From a checkpoint of a small transformer trained on Wikipedia.
Training: a variant of SOAP for these matrices, 138M tokens, 4224 steps.
Each number is 50 + 10 x the weight over its row's rms, rounded and kept within 0 to 99. Layers, rows and columns count from 0. The size before them is the row's rms in percent of the matrix's.

# layer 6 MLP down (transposed), 512x192, rms 0.226, rows 152-188, columns 64-127
102:44 50 58 61 66 55 50 46 43 49 65 62 40 55 64 49 54 57 36 60 61 40 49 42 36 72 61 49 54 65 40 41 40 64 52 42 38 42 52 51 58 42 35 56 37 63 47 49 49 25 45 55 53 63 47 35 61 46 58 37 38 68 68 48
094:56 56 43 59 44 55 36 62 49 44 42 50 35 51 52 66 55 54 42 57 56 37 59 51 61 59 42 55 44 39 56 46 57 68 43 49 49 44 49 55 56 44 52 41 48 70 24 38 43 42 63 54 69 58 42 73 42 43 35 50 70 69 51 44
109:47 51 51 40 45 45 54 41 37 48 61 35 43 49 59 48 55 41 56 44 58 46 57 42 48 27 39 59 60 42 43 44 58 44 56 35 50 47 36 35 43 53 59 28 53 49 46 40 52 57 58 49 41 44 44 55 44 54 54 56 54 57 68 46
092:46 60 49 42 59 56 46 59 58 64 61 53 58 51 43 45 48 49 59 67 54 68 72 39 47 68 66 51 54 60 54 57 48 45 41 23 46 36 67 58 39 54 58 33 57 55 49 45 50 45 66 41 49 48 59 56 57 58 57 60 50 69 58 50
097:44 43 56 59 22 54 58 65 48 55 42 59 33 54 49 43 76 53 64 51 54 49 40 59 51 49 61 57 53 53 55 48 64 49 49 55 49 60 61 62 43 46 54 43 72 50 51 45 35 48 42 44 60 48 50 48 59 40 32 47 43 53 42 49
099:68 55 36 40 60 50 68 45 46 66 63 44 57 85 46 58 44 56 58 66 44 58 39 54 36 51 45 39 42 33 52 46 40 42 43 49 49 23 43 50 56 68 55 56 46 65 53 57 48 69 33 50 55 60 39 64 57 56 50 50 47 60 58 49
100:40 50 50 33 48 53 45 48 45 61 49 51 42 61 47 59 56 48 39 50 38 29 58 52 67 44 27 60 39 49 56 53 41 46 43 59 50 44 57 48 50 60 42 60 35 51 45 60 42 58 64 65 65 57 57 49 44 46 47 66 31 55 47 48
102:46 41 42 48 62 48 65 40 45 33 39 65 65 45 50 48 59 51 44 48 59 44 62 39 55 39 52 80 48 47 55 46 59 50 54 66 48 41 59 45 65 51 52 49 39 55 28 44 40 44 50 34 53 48 51 33 69 44 53 51 45 42 49 47
102:55 33 38 48 41 44 51 46 59 39 34 45 51 45 54 49 52 46 67 54 53 50 42 37 62 44 67 66 54 45 52 42 75 49 46 53 35 57 54 37 62 52 65 36 61 64 31 61 37 45 56 35 47 48 36 61 51 57 61 53 30 32 71 25
100:39 52 39 45 46 57 40 64 70 48 49 41 35 50 44 58 38 65 48 41 53 62 41 48 25 37 49 51 50 55 48 58 55 48 46 68 54 51 48 55 58 24 53 51 57 40 65 38 39 64 40 31 59 57 36 38 54 35 38 51 50 58 44 57
105:44 42 52 50 40 35 50 51 38 45 56 44 48 43 77 56 54 57 45 77 61 43 36 50 54 34 61 47 47 51 54 57 43 47 67 54 60 54 65 59 19 50 58 46 55 54 50 45 36 57 54 54 63 55 46 54 49 42 35 60 41 38 66 52
100:61 52 56 53 48 58 66 56 41 48 49 38 51 58 42 45 57 49 43 36 28 38 40 42 52 24 36 57 49 69 68 39 48 47 44 55 45 60 48 58 50 56 57 47 60 50 55 53 62 50 56 55 52 55 69 51 62 47 61 49 61 52 51 44
098:51 53 41 52 81 53 52 53 32 53 56 64 46 50 45 62 50 58 64 46 64 43 54 42 44 50 46 69 43 53 51 71 43 54 47 53 65 51 42 46 67 41 53 55 55 47 37 50 50 35 61 53 49 47 43 41 64 57 47 45 61 51 37 44
104:28 53 54 50 52 51 67 53 66 39 55 43 50 48 68 60 40 56 65 41 60 59 59 35 34 50 53 44 54 60 35 57 33 40 51 65 44 34 50 52 69 42 63 57 54 53 60 51 62 53 43 41 43 58 59 65 61 47 30 46 60 53 56 68
108:53 41 41 44 44 38 49 58 54 57 48 60 70 39 37 54 56 36 56 33 45 55 45 34 58 47 53 56 55 62 46 37 63 63 46 51 43 49 30 82 40 52 48 30 40 59 58 42 58 54 56 50 44 55 56 50 53 35 36 59 34 43 51 36
102:54 76 45 49 54 42 27 44 46 53 41 33 49 43 45 35 61 51 46 52 49 51 73 57 62 36 40 52 51 53 42 49 41 38 50 50 56 35 32 58 36 50 48 41 52 43 52 40 24 58 51 31 54 52 68 50 44 43 65 44 49 65 40 28
098:57 46 40 41 49 40 63 74 55 49 43 63 58 57 40 35 52 51 54 61 57 51 61 39 29 47 57 43 55 49 49 52 44 52 61 54 40 46 36 60 37 40 53 50 62 56 50 58 68 55 51 43 55 57 57 47 56 48 56 52 40 46 51 54
100:30 66 30 43 47 54 51 66 46 59 60 44 56 49 41 50 49 57 57 41 50 44 57 48 41 46 47 28 11 61 80 63 60 52 55 58 30 44 55 65 55 50 47 61 53 42 45 46 58 55 47 56 47 64 33 48 41 52 30 58 49 43 46 46
102:62 54 58 53 46 46 56 59 34 61 49 54 52 58 50 59 74 47 58 52 44 45 50 40 41 69 35 53 56 35 45 40 69 57 54 44 33 52 40 35 63 48 71 37 59 54 43 57 55 62 46 36 52 35 59 54 44 60 53 57 45 59 51 55
096:36 50 45 52 43 43 64 69 38 49 22 38 49 47 43 56 65 62 38 53 40 28 50 34 59 47 56 33 58 49 51 38 61 51 57 59 38 37 58 53 56 57 58 48 53 44 33 69 53 49 50 37 44 60 60 52 52 64 58 40 45 29 53 48
099:52 48 72 51 55 61 65 48 41 60 50 55 46 56 50 61 63 37 63 59 51 48 55 61 64 57 31 56 40 37 36 42 44 31 56 34 47 36 57 53 61 41 29 52 43 54 49 48 30 51 40 65 46 63 76 59 64 49 53 38 46 66 50 36
096:36 33 47 44 40 47 72 37 54 30 44 39 56 46 39 51 62 63 57 64 43 45 48 79 39 48 54 48 52 51 41 57 70 39 62 63 54 40 51 56 47 46 57 50 47 35 29 48 41 77 45 53 51 41 63 54 39 47 69 57 53 41 54 27
095:52 60 68 63 52 43 64 45 51 37 60 51 61 30 53 62 39 48 37 45 42 41 66 51 66 53 72 48 40 56 72 62 49 43 57 44 61 43 68 45 60 43 55 63 66 41 38 26 44 58 50 48 56 57 50 46 40 54 54 45 36 55 72 60
102:42 49 49 69 37 35 50 57 48 58 43 43 35 41 48 30 52 61 52 26 44 36 35 51 63 48 43 65 54 57 56 53 50 53 45 57 67 57 50 46 35 49 47 47 51 42 71 58 43 38 54 37 55 37 63 56 43 51 60 48 55 23 61 49
092:53 54 44 39 64 29 50 49 62 45 39 43 47 65 40 55 49 50 60 36 55 54 43 47 53 56 37 56 52 66 47 44 45 71 59 62 28 46 43 40 62 62 53 53 37 38 58 49 60 42 50 41 35 43 67 26 57 58 53 58 37 62 57 66
097:59 34 31 56 68 52 50 49 63 53 50 53 45 53 50 38 57 37 70 53 48 52 39 56 25 47 56 51 48 47 48 61 51 61 40 44 52 45 51 52 54 49 53 55 51 31 43 50 51 36 52 53 44 47 69 67 60 48 30 67 46 41 37 50
104:53 39 51 41 27 55 64 43 51 46 72 48 58 43 56 50 40 52 59 71 47 57 47 48 53 43 57 61 36 38 58 61 55 55 54 43 51 77 61 36 29 38 57 30 56 44 54 44 54 53 38 43 41 66 45 37 55 41 50 53 56 52 63 54
102:56 47 54 51 54 47 45 47 58 47 40 68 37 40 48 59 52 42 69 58 58 49 64 56 40 50 51 68 55 51 41 46 63 50 48 63 54 44 59 60 51 59 53 59 38 51 47 52 36 48 48 38 50 50 56 36 65 65 56 46 41 74 20 41
104:50 57 48 54 61 61 61 48 45 53 44 48 33 60 48 58 44 61 49 37 54 39 38 56 51 51 61 50 52 50 37 50 51 26 42 72 59 51 64 42 45 53 54 59 52 55 60 38 58 43 67 51 55 44 43 51 56 25 53 64 51 49 49 39
104:38 61 38 60 52 57 46 33 61 48 39 58 63 52 46 41 41 38 46 50 64 57 46 31 54 60 70 63 60 35 53 57 60 60 47 67 53 48 37 42 62 42 41 59 24 59 38 56 42 38 65 57 39 42 61 56 50 53 54 62 46 48 30 33
098:56 73 46 46 54 56 41 62 57 42 44 38 52 46 53 57 48 65 53 27 40 52 54 29 61 45 55 56 55 66 68 56 72 56 49 63 58 58 52 38 44 54 47 51 46 44 50 40 54 60 67 50 50 32 61 31 57 27 44 42 56 58 50 51
105:44 60 41 73 29 41 56 48 46 37 46 46 59 73 60 54 59 48 50 63 56 52 59 42 43 38 65 61 29 51 43 52 38 47 54 58 35 48 41 61 42 56 39 56 74 62 28 39 57 44 45 40 60 61 38 31 58 58 66 51 35 38 53 45
100:36 31 44 63 49 41 44 53 49 44 59 50 28 39 45 46 46 46 61 64 54 63 44 65 40 61 62 59 71 56 48 69 38 37 54 57 42 55 49 54 59 42 70 71 51 45 63 49 55 36 61 60 46 50 47 56 46 42 41 39 43 48 47 59
100:60 49 57 41 61 62 48 34 52 48 47 57 57 51 67 47 43 52 50 51 52 40 51 52 34 69 46 25 56 48 22 63 47 42 62 33 52 51 53 43 68 57 53 18 44 51 47 40 57 24 69 52 52 47 70 49 47 45 32 42 59 56 43 45
098:42 39 46 66 65 53 40 21 53 58 64 52 55 39 53 45 57 24 47 56 42 34 42 46 44 50 43 51 41 47 57 42 27 54 57 52 50 51 46 47 42 60 48 38 56 51 50 57 50 60 40 53 55 51 61 54 66 52 60 41 55 43 46 50
100:44 70 40 67 48 66 49 52 45 42 50 59 41 45 52 52 64 57 57 43 47 45 30 40 46 56 45 41 26 35 53 51 41 48 57 56 52 55 27 59 52 53 44 62 28 55 44 42 52 42 47 33 49 41 25 52 65 50 52 48 65 47 53 36
097:61 50 33 56 59 49 69 51 39 29 43 64 60 38 48 41 46 51 81 55 48 49 48 57 58 55 50 47 51 54 44 39 49 70 55 41 47 54 43 39 59 62 46 30 74 65 53 58 57 54 52 54 41 35 52 68 46 44 50 64 64 60 43 36
# layer 6 MLP gate, 512x192, rms 0.27, rows 153-188, columns 64-127
099:42 51 77 43 70 48 48 48 49 35 51 68 46 60 55 59 24 41 63 54 56 48 54 40 43 48 59 66 76 53 44 63 55 42 51 31 69 48 47 50 64 49 37 66 52 43 68 37 46 56 63 50 48 39 52 52 41 45 49 60 60 47 36 54
102:31 49 64 40 57 51 47 47 31 55 59 53 43 54 49 50 57 67 46 61 55 36 66 53 75 60 45 45 56 57 49 64 64 52 46 50 49 43 58 43 50 52 34 38 44 43 61 41 41 34 63 57 42 48 43 53 69 42 47 52 61 48 37 42
094:51 49 59 43 55 38 45 45 63 54 52 49 55 65 44 47 66 68 58 68 52 46 54 42 55 37 41 62 54 56 52 54 35 56 64 44 39 33 44 48 35 55 44 39 33 53 56 71 60 72 63 57 46 64 57 44 50 57 38 39 54 53 42 47
098:38 54 34 28 69 44 49 42 36 44 53 49 54 52 46 53 29 47 31 42 45 38 57 42 54 54 45 53 35 25 47 45 38 73 55 52 58 52 40 44 50 53 50 47 45 46 56 37 32 50 52 45 56 53 46 41 41 49 63 64 39 42 41 37
090:44 52 65 22 44 45 64 58 38 51 43 50 49 55 32 67 41 39 40 60 50 62 56 53 48 35 73 27 47 67 54 47 57 55 52 51 46 20 49 56 36 68 59 53 52 55 51 53 61 38 53 55 47 39 44 59 43 55 56 55 59 45 76 55
103:49 59 42 51 45 46 28 48 30 58 55 35 45 56 53 49 43 68 45 58 48 67 49 72 45 47 44 57 58 65 42 81 43 32 57 49 40 54 46 57 66 51 54 45 61 48 40 62 39 60 51 62 52 34 57 42 37 57 67 49 56 44 62 63
096:45 41 50 39 50 52 49 57 48 45 72 63 66 62 48 43 52 60 31 56 39 52 31 40 46 54 39 59 58 66 58 62 58 52 64 74 69 56 56 61 57 43 46 47 60 53 64 44 50 55 51 49 40 59 45 69 62 49 39 51 58 38 45 39
099:48 42 62 59 54 62 45 54 48 49 52 46 42 52 62 38 39 64 29 47 34 52 46 64 64 67 51 64 56 58 48 67 44 45 57 39 25 39 62 46 60 44 46 53 56 36 40 37 36 37 55 41 39 56 51 54 45 47 39 41 52 62 55 54
099:53 31 49 47 63 37 47 48 69 63 52 51 70 41 37 57 56 43 49 53 40 46 41 51 36 43 62 62 40 62 67 55 55 60 50 56 57 43 45 45 53 66 39 56 39 27 54 45 40 47 60 62 66 50 39 46 52 29 54 35 51 51 58 63
100:70 45 51 44 58 64 36 61 32 55 29 43 61 45 49 40 47 50 36 49 53 49 59 73 43 64 44 52 58 46 66 50 34 65 30 55 35 38 53 57 52 50 55 45 51 46 56 49 69 59 59 42 41 37 52 59 49 62 54 54 42 45 55 49
105:69 53 59 50 43 46 47 55 40 66 76 46 54 58 34 39 43 58 55 59 56 58 52 43 48 63 57 48 37 64 37 30 43 61 43 53 44 57 41 39 39 43 39 46 61 44 51 49 31 22 53 58 57 54 54 51 45 46 37 51 37 48 58 47
094:48 41 64 45 60 63 44 38 31 39 67 50 36 49 55 45 47 55 70 66 40 51 44 44 47 50 40 42 56 62 38 51 47 66 47 48 50 44 68 69 74 50 52 54 35 49 55 41 45 44 51 22 38 50 40 50 43 58 64 40 48 28 69 62
099:55 59 50 62 43 43 62 53 57 51 65 57 52 53 49 52 61 60 58 42 53 65 34 43 48 51 61 62 43 61 42 52 61 41 36 41 40 27 68 53 41 48 56 44 56 54 45 57 60 53 52 43 40 64 72 71 45 61 71 54 56 46 46 47
114:57 54 70 54 34 54 60 55 52 64 48 51 65 46 60 45 58 51 46 39 51 48 57 41 58 67 60 33 59 77 43 45 60 66 51 49 44 39 71 61 46 56 67 65 66 51 44 40 45 36 66 53 58 41 48 50 51 55 58 60 48 42 54 58
099:54 45 58 36 55 59 53 55 45 49 53 59 65 52 62 58 58 46 42 79 43 53 42 43 61 48 46 49 58 44 61 32 51 57 46 59 33 59 43 52 49 61 52 59 55 41 57 43 64 39 42 50 59 57 46 57 43 48 41 52 60 48 46 75
100:50 60 53 46 57 47 30 58 55 50 47 69 61 55 39 60 73 43 54 48 71 52 52 58 35 43 49 44 49 52 41 45 31 30 41 50 44 66 50 58 28 47 47 30 51 45 49 65 54 29 42 54 50 35 33 54 46 49 62 42 38 66 59 50
102:43 53 54 39 32 64 48 50 64 44 40 52 56 34 40 42 49 49 58 48 33 26 72 73 45 46 61 39 49 64 44 41 43 55 67 55 60 41 30 50 52 43 24 44 54 56 56 60 48 45 69 52 34 57 51 50 40 55 36 73 39 55 38 48
100:53 41 44 42 38 46 55 60 52 40 36 60 48 60 47 56 57 59 43 65 71 55 36 49 44 50 43 58 51 40 39 48 40 46 22 47 36 23 31 44 34 60 49 47 37 65 49 65 54 40 54 65 48 60 44 54 55 44 38 43 57 55 54 56
093:65 47 36 52 54 43 55 55 48 51 46 42 25 58 54 48 51 60 50 47 38 46 61 59 46 50 59 57 42 45 79 52 51 76 49 44 31 54 58 60 61 47 55 25 49 41 49 67 66 63 66 45 57 45 52 46 51 60 41 42 45 62 49 54
104:47 59 55 54 31 52 51 46 45 54 51 54 41 64 48 58 48 45 32 62 74 45 58 53 48 59 46 45 44 58 44 52 37 59 71 43 50 36 43 63 22 47 47 41 46 62 49 35 40 44 53 64 38 42 60 64 59 32 51 40 51 76 43 45
090:48 50 45 53 57 58 50 65 71 33 35 49 33 66 72 38 62 41 49 67 45 54 48 53 67 61 50 35 52 42 56 53 44 70 37 43 47 39 39 50 49 34 62 39 60 54 56 52 68 58 44 36 51 59 33 54 37 44 43 55 46 43 21 45
107:52 44 50 36 30 61 48 67 71 36 56 61 49 35 51 49 35 60 51 63 30 39 54 48 43 52 54 54 43 57 30 48 48 29 56 51 41 48 50 59 38 31 36 58 45 55 40 55 61 48 45 50 37 61 59 64 72 42 59 49 46 48 71 49
104:70 74 62 52 51 60 39 48 45 37 61 42 71 32 53 48 43 62 54 57 66 59 40 35 60 59 61 50 42 45 51 52 55 40 67 36 32 53 50 61 46 47 30 65 56 61 52 65 41 41 51 60 59 64 55 50 46 55 78 66 53 62 61 31
095:38 55 48 54 61 57 40 45 66 52 43 49 43 48 49 39 34 62 55 44 57 43 46 53 39 55 55 65 67 60 40 37 54 50 28 44 58 46 53 22 55 73 43 39 64 59 43 50 37 40 46 35 35 55 58 54 52 51 59 51 42 65 62 72
103:64 53 52 37 56 37 58 60 51 43 39 24 53 56 51 44 32 51 33 50 58 53 41 62 42 25 56 51 34 46 43 58 58 42 41 60 67 64 62 47 46 58 68 49 52 45 57 70 44 42 56 38 56 53 60 50 46 27 57 54 53 51 58 60
091:34 54 55 64 61 81 38 42 37 61 63 32 36 52 39 50 59 40 52 72 40 47 52 48 46 41 33 51 47 53 42 43 62 52 47 41 49 62 41 40 45 44 34 48 43 52 46 53 46 55 77 55 60 61 52 46 58 51 54 40 37 41 46 67
101:25 50 41 55 46 50 40 58 55 76 53 66 48 61 47 39 71 51 53 62 47 46 41 37 41 49 50 49 53 56 48 42 44 48 54 40 44 57 52 49 57 50 57 55 37 46 50 38 59 57 59 50 59 33 72 35 63 45 54 39 48 60 46 52
101:35 52 56 60 68 46 63 47 77 65 43 78 48 41 42 55 38 44 49 62 49 47 58 48 41 46 55 56 73 55 48 63 47 38 53 64 53 52 38 34 46 48 57 39 53 48 49 39 58 49 57 30 49 41 60 48 44 54 42 59 69 59 49 40
110:48 67 53 39 49 49 43 42 43 61 60 46 45 50 26 68 50 48 66 66 44 57 53 51 45 51 39 37 58 47 41 39 45 46 58 47 62 33 47 51 53 36 58 67 51 44 56 58 52 38 40 28 39 41 46 42 64 49 61 43 53 41 65 53
097:49 45 43 46 51 48 48 47 43 40 48 51 53 58 51 64 44 68 44 50 39 39 55 42 62 49 38 51 31 51 45 50 58 39 59 66 57 58 48 51 27 58 40 38 54 56 52 46 38 55 58 37 25 38 48 51 54 17 48 51 47 29 55 51
099:79 56 63 38 32 59 32 54 63 45 52 28 60 39 55 37 34 44 55 50 43 62 37 25 53 49 54 62 42 40 58 41 29 39 74 44 52 46 49 51 37 38 59 56 50 70 59 57 47 52 53 57 62 34 52 47 73 51 62 54 31 54 30 59
100:44 38 46 58 51 40 48 59 65 39 38 53 50 40 63 46 41 54 54 36 52 62 52 54 39 57 45 54 70 66 44 58 51 47 44 40 40 50 60 37 59 44 56 52 36 51 57 40 50 49 37 36 51 37 42 45 59 32 77 41 61 46 57 57
101:77 52 42 38 41 66 47 44 42 43 49 41 54 61 49 26 57 31 59 66 62 72 51 53 64 60 51 51 56 47 57 43 47 55 52 45 37 46 47 44 76 79 64 34 35 55 47 58 68 52 50 31 45 55 58 58 50 25 52 35 48 55 37 65
096:44 50 48 67 60 40 52 55 50 46 46 74 41 54 56 41 47 48 42 70 57 55 43 49 51 47 62 49 29 49 69 46 53 42 58 56 49 47 45 51 41 53 38 44 55 50 53 60 47 61 39 50 51 70 48 22 51 58 45 54 32 59 51 64
097:53 51 47 58 47 59 52 34 48 70 53 43 59 41 62 59 45 48 40 66 53 45 71 45 44 39 57 59 57 55 33 65 55 59 56 67 55 55 55 53 20 49 58 66 54 48 57 64 54 33 50 48 45 55 35 38 51 47 67 50 56 52 28 48
096:65 55 44 45 51 71 47 45 55 57 51 61 46 48 59 53 65 37 39 65 36 32 63 57 65 36 44 59 65 67 43 46 41 59 50 48 54 48 60 48 47 43 61 47 64 64 44 60 51 32 45 51 46 57 55 39 67 38 63 47 52 53 49 51
# layer 6 MLP up, 512x192, rms 0.276, rows 153-188, columns 64-127
093:57 54 50 31 44 40 62 34 55 73 50 38 53 54 68 62 36 36 51 54 55 48 39 42 48 43 65 51 59 61 44 33 60 62 47 61 57 47 50 37 34 55 44 54 64 37 60 66 19 61 38 60 54 43 40 66 47 37 54 52 56 65 52 45
100:38 58 56 48 50 37 49 47 49 48 54 54 47 58 42 42 47 40 50 43 47 49 65 48 38 39 51 44 54 75 37 60 47 35 54 51 68 33 48 33 63 41 44 54 37 54 59 48 45 54 36 40 47 55 56 78 50 47 38 63 59 50 69 58
093:60 47 56 76 52 44 53 52 39 56 52 52 54 48 47 45 64 51 43 34 46 35 49 49 35 53 58 39 32 51 54 61 74 50 36 78 36 56 42 49 52 42 59 51 62 50 60 58 44 49 49 50 57 54 29 67 53 54 50 53 50 45 61 57
100:59 54 46 38 49 42 55 40 57 33 46 57 47 29 56 65 37 25 50 58 39 42 48 48 54 58 62 29 36 33 30 53 41 38 52 46 68 76 38 46 61 59 61 43 56 56 59 55 47 42 59 50 46 54 43 68 60 52 54 60 48 35 59 55
095:63 42 47 50 75 49 40 44 61 48 58 55 69 39 46 45 52 51 65 51 72 46 42 50 36 40 51 58 44 60 49 43 25 52 59 44 47 40 56 47 51 57 45 29 42 36 51 46 38 47 36 54 63 50 46 58 35 59 42 41 48 48 45 46
099:52 56 58 39 40 51 46 50 47 42 52 47 63 41 36 49 52 53 59 68 51 57 39 55 61 57 52 54 43 49 30 63 64 51 51 34 60 45 31 53 41 65 24 68 39 57 62 46 45 43 37 64 51 49 52 46 45 36 76 52 47 51 44 36
095:56 48 43 57 47 55 36 43 42 58 54 50 54 53 52 41 44 50 53 27 61 53 36 41 45 43 41 50 51 55 57 40 49 57 63 60 58 58 53 59 46 39 51 48 34 48 47 46 57 34 33 43 29 69 41 48 70 60 40 72 38 40 57 65
105:46 46 33 63 49 48 54 44 59 52 55 39 24 54 48 60 50 44 57 46 61 59 47 52 49 28 77 55 49 33 59 51 68 47 56 58 61 37 50 53 35 60 49 56 62 74 47 38 42 43 52 45 57 41 47 59 61 55 48 61 39 54 73 46
091:45 55 37 56 51 43 58 64 59 56 68 53 62 37 41 64 45 43 52 41 45 48 39 33 69 50 36 62 64 57 47 65 56 54 47 53 31 52 50 66 51 49 61 43 58 50 50 61 53 49 33 47 46 32 41 57 79 35 65 47 35 58 38 35
110:44 36 42 49 65 55 55 42 50 41 62 39 53 60 61 34 38 42 49 54 52 46 45 67 56 54 48 54 59 57 24 45 33 54 66 40 52 44 74 40 53 48 61 43 45 53 45 49 43 51 46 36 47 63 52 44 54 30 53 53 59 35 44 36
094:50 51 42 44 55 56 51 38 55 52 46 53 51 57 55 53 52 41 65 43 46 53 72 45 55 51 51 53 55 40 54 71 53 66 28 44 45 56 56 48 52 39 27 43 53 31 43 51 49 58 57 21 58 34 43 45 32 49 46 43 35 67 34 54
097:41 53 44 54 41 45 51 64 73 51 56 29 56 64 55 65 48 56 41 61 59 65 58 61 41 34 33 53 46 56 65 58 43 57 50 58 44 51 34 48 68 48 49 35 35 39 57 48 50 50 73 58 50 37 45 46 51 46 53 38 42 45 58 34
107:53 64 62 54 61 49 45 66 53 68 68 43 48 53 59 36 57 45 47 46 53 52 46 38 72 59 60 45 54 37 70 21 56 60 62 30 60 42 46 43 53 62 40 39 55 50 53 67 48 28 52 59 59 54 31 60 76 75 58 47 53 52 45 53
113:48 71 45 26 49 66 54 47 60 72 50 31 54 40 53 39 36 42 52 26 53 37 63 48 49 42 50 50 28 68 40 64 47 46 40 47 46 53 42 44 50 54 51 39 52 38 52 47 66 54 46 55 50 42 58 52 57 56 46 57 52 45 40 63
098:56 49 39 49 43 49 79 48 50 46 54 31 62 56 39 52 28 63 54 51 41 49 35 59 53 50 44 46 43 44 50 70 52 56 59 37 58 40 63 47 44 50 55 65 36 63 47 37 49 50 62 58 49 32 62 66 45 49 47 39 45 44 50 44
096:55 40 68 59 64 48 60 54 54 46 55 63 55 54 40 47 48 33 41 43 65 46 55 65 60 45 64 40 64 58 45 26 39 73 55 52 57 40 47 37 50 45 52 56 42 27 56 56 42 46 43 59 55 33 44 61 51 66 57 51 49 56 49 55
102:34 30 54 57 52 72 49 70 55 49 38 54 39 43 70 47 60 64 43 47 71 48 38 49 62 26 44 46 41 42 64 60 53 45 59 52 45 52 51 60 49 52 61 46 41 56 54 49 41 63 52 63 42 69 24 39 65 46 46 62 48 50 34 53
105:45 53 41 55 47 50 48 61 79 48 51 50 57 53 65 46 56 61 45 39 49 36 44 50 45 55 51 67 46 47 45 53 43 30 62 17 56 37 47 63 36 49 62 50 44 69 55 71 59 48 61 48 43 60 62 68 50 49 53 47 36 37 37 72
091:53 65 43 51 37 51 52 40 48 56 64 49 34 56 73 50 43 61 53 61 59 38 59 48 56 63 54 46 42 56 47 52 46 48 47 62 44 52 41 38 45 26 34 58 74 52 59 62 39 50 60 56 60 46 50 29 44 54 41 64 48 38 37 42
108:32 40 58 36 38 65 67 63 70 62 44 61 53 54 71 64 61 54 69 62 62 47 59 43 50 53 62 33 66 50 65 46 59 52 40 36 74 52 54 57 48 50 54 52 52 46 31 51 51 39 47 56 48 56 53 59 60 54 47 46 49 50 63 55
093:53 46 40 58 38 43 28 48 34 43 49 62 79 33 43 40 36 57 64 55 66 50 47 53 35 53 52 45 38 45 51 55 33 57 59 36 50 51 34 48 41 56 41 57 56 51 58 49 49 51 44 55 53 43 43 45 66 49 56 56 41 54 44 45
093:71 47 44 42 49 70 65 37 50 44 38 41 42 61 45 44 43 45 33 56 55 54 60 54 52 37 45 69 66 54 35 49 41 44 44 74 49 49 33 49 55 65 41 50 30 42 68 33 42 52 56 44 49 56 70 53 57 40 62 53 43 48 47 58
103:54 51 47 46 61 56 43 45 58 48 60 62 58 39 46 47 58 60 36 56 44 54 41 41 41 69 40 44 57 78 62 50 52 41 69 50 33 55 42 52 37 53 65 31 52 46 38 68 55 61 42 58 63 36 28 44 49 47 60 51 46 56 48 42
096:32 53 61 81 36 56 56 26 53 52 30 43 59 41 42 45 51 40 36 42 53 62 49 29 65 52 52 58 45 53 23 42 45 43 36 52 45 63 48 48 61 65 50 42 45 48 56 51 46 56 54 70 37 55 52 55 58 49 58 59 32 49 42 58
106:43 34 54 43 40 52 50 52 48 61 44 69 40 51 58 60 44 68 51 57 39 42 56 39 59 52 36 56 25 41 63 38 44 56 54 48 42 50 28 49 49 60 24 43 46 62 60 45 61 48 33 49 54 46 47 52 37 60 33 32 44 53 53 66
091:32 48 64 34 56 61 50 57 55 56 58 40 66 32 50 56 42 55 47 61 47 58 61 36 59 56 44 49 45 60 41 59 61 46 41 43 45 61 42 47 43 44 52 59 80 38 46 36 41 47 54 73 41 54 68 56 49 55 61 50 49 53 41 52
102:46 43 64 39 58 46 50 59 38 42 68 48 62 51 64 37 58 53 66 62 53 58 41 53 40 53 55 42 41 58 51 39 46 45 62 48 36 54 38 47 34 38 57 49 42 48 68 49 55 44 74 52 41 44 58 32 49 57 59 56 48 66 42 57
099:48 49 51 80 56 64 50 45 52 51 57 49 36 36 43 27 52 47 44 52 52 50 24 40 43 33 37 56 67 65 58 49 38 18 41 51 35 48 52 48 56 64 58 46 63 53 66 37 45 55 56 31 34 51 59 57 50 60 63 51 38 44 56 49
112:50 57 52 53 37 42 56 57 56 56 48 53 29 36 64 55 61 54 37 49 53 48 65 51 31 72 44 53 56 52 33 52 64 49 42 47 64 46 47 52 48 45 44 41 59 49 40 38 51 75 64 63 51 62 48 46 45 43 55 58 47 41 43 44
094:42 51 55 55 41 32 61 54 53 52 52 54 52 51 40 54 51 45 59 34 57 56 40 33 29 51 30 46 41 49 46 42 46 66 40 60 41 36 46 54 59 63 49 63 52 49 46 47 37 49 49 48 61 50 55 49 45 44 40 41 45 49 44 52
101:69 43 61 53 32 57 66 64 61 45 41 57 43 66 52 59 53 50 41 46 61 46 49 47 26 37 58 74 44 52 48 65 44 50 49 40 47 37 51 51 53 51 49 68 43 64 61 52 62 53 41 37 62 25 55 51 40 48 42 63 50 51 50 42
104:66 56 44 46 42 56 53 57 66 48 34 48 58 59 42 58 59 54 48 47 32 61 44 47 50 25 49 59 53 48 44 48 60 45 31 46 57 47 42 54 44 44 37 61 66 43 41 43 52 59 55 50 55 51 39 34 62 52 72 29 56 46 40 49
099:57 50 50 56 49 38 59 66 51 34 53 41 30 54 48 57 59 52 53 62 54 44 67 50 42 45 44 41 53 63 64 48 57 52 57 56 50 48 55 69 63 47 41 66 70 27 47 43 52 61 52 42 50 50 54 45 58 66 51 58 47 44 35 54
104:62 66 57 54 62 57 44 36 48 53 50 27 49 42 36 50 40 51 36 40 64 52 38 51 51 43 55 35 58 64 39 47 48 74 64 41 37 58 67 45 49 55 46 47 62 38 52 36 54 51 43 47 53 46 47 43 43 53 57 65 74 38 59 32
100:51 30 52 44 46 38 40 58 37 56 64 61 58 42 54 40 51 61 28 45 44 53 38 46 57 61 40 43 31 57 47 52 54 44 57 39 51 47 64 57 52 66 61 70 36 49 55 63 60 51 45 45 58 54 48 65 44 54 26 53 36 47 36 63
094:43 54 61 58 70 47 49 49 55 65 48 41 57 46 51 54 60 49 55 65 47 53 35 45 48 45 60 57 43 47 34 34 47 32 37 34 57 40 60 46 43 40 51 66 37 51 50 55 46 55 31 48 55 50 59 61 71 69 64 44 42 46 54 57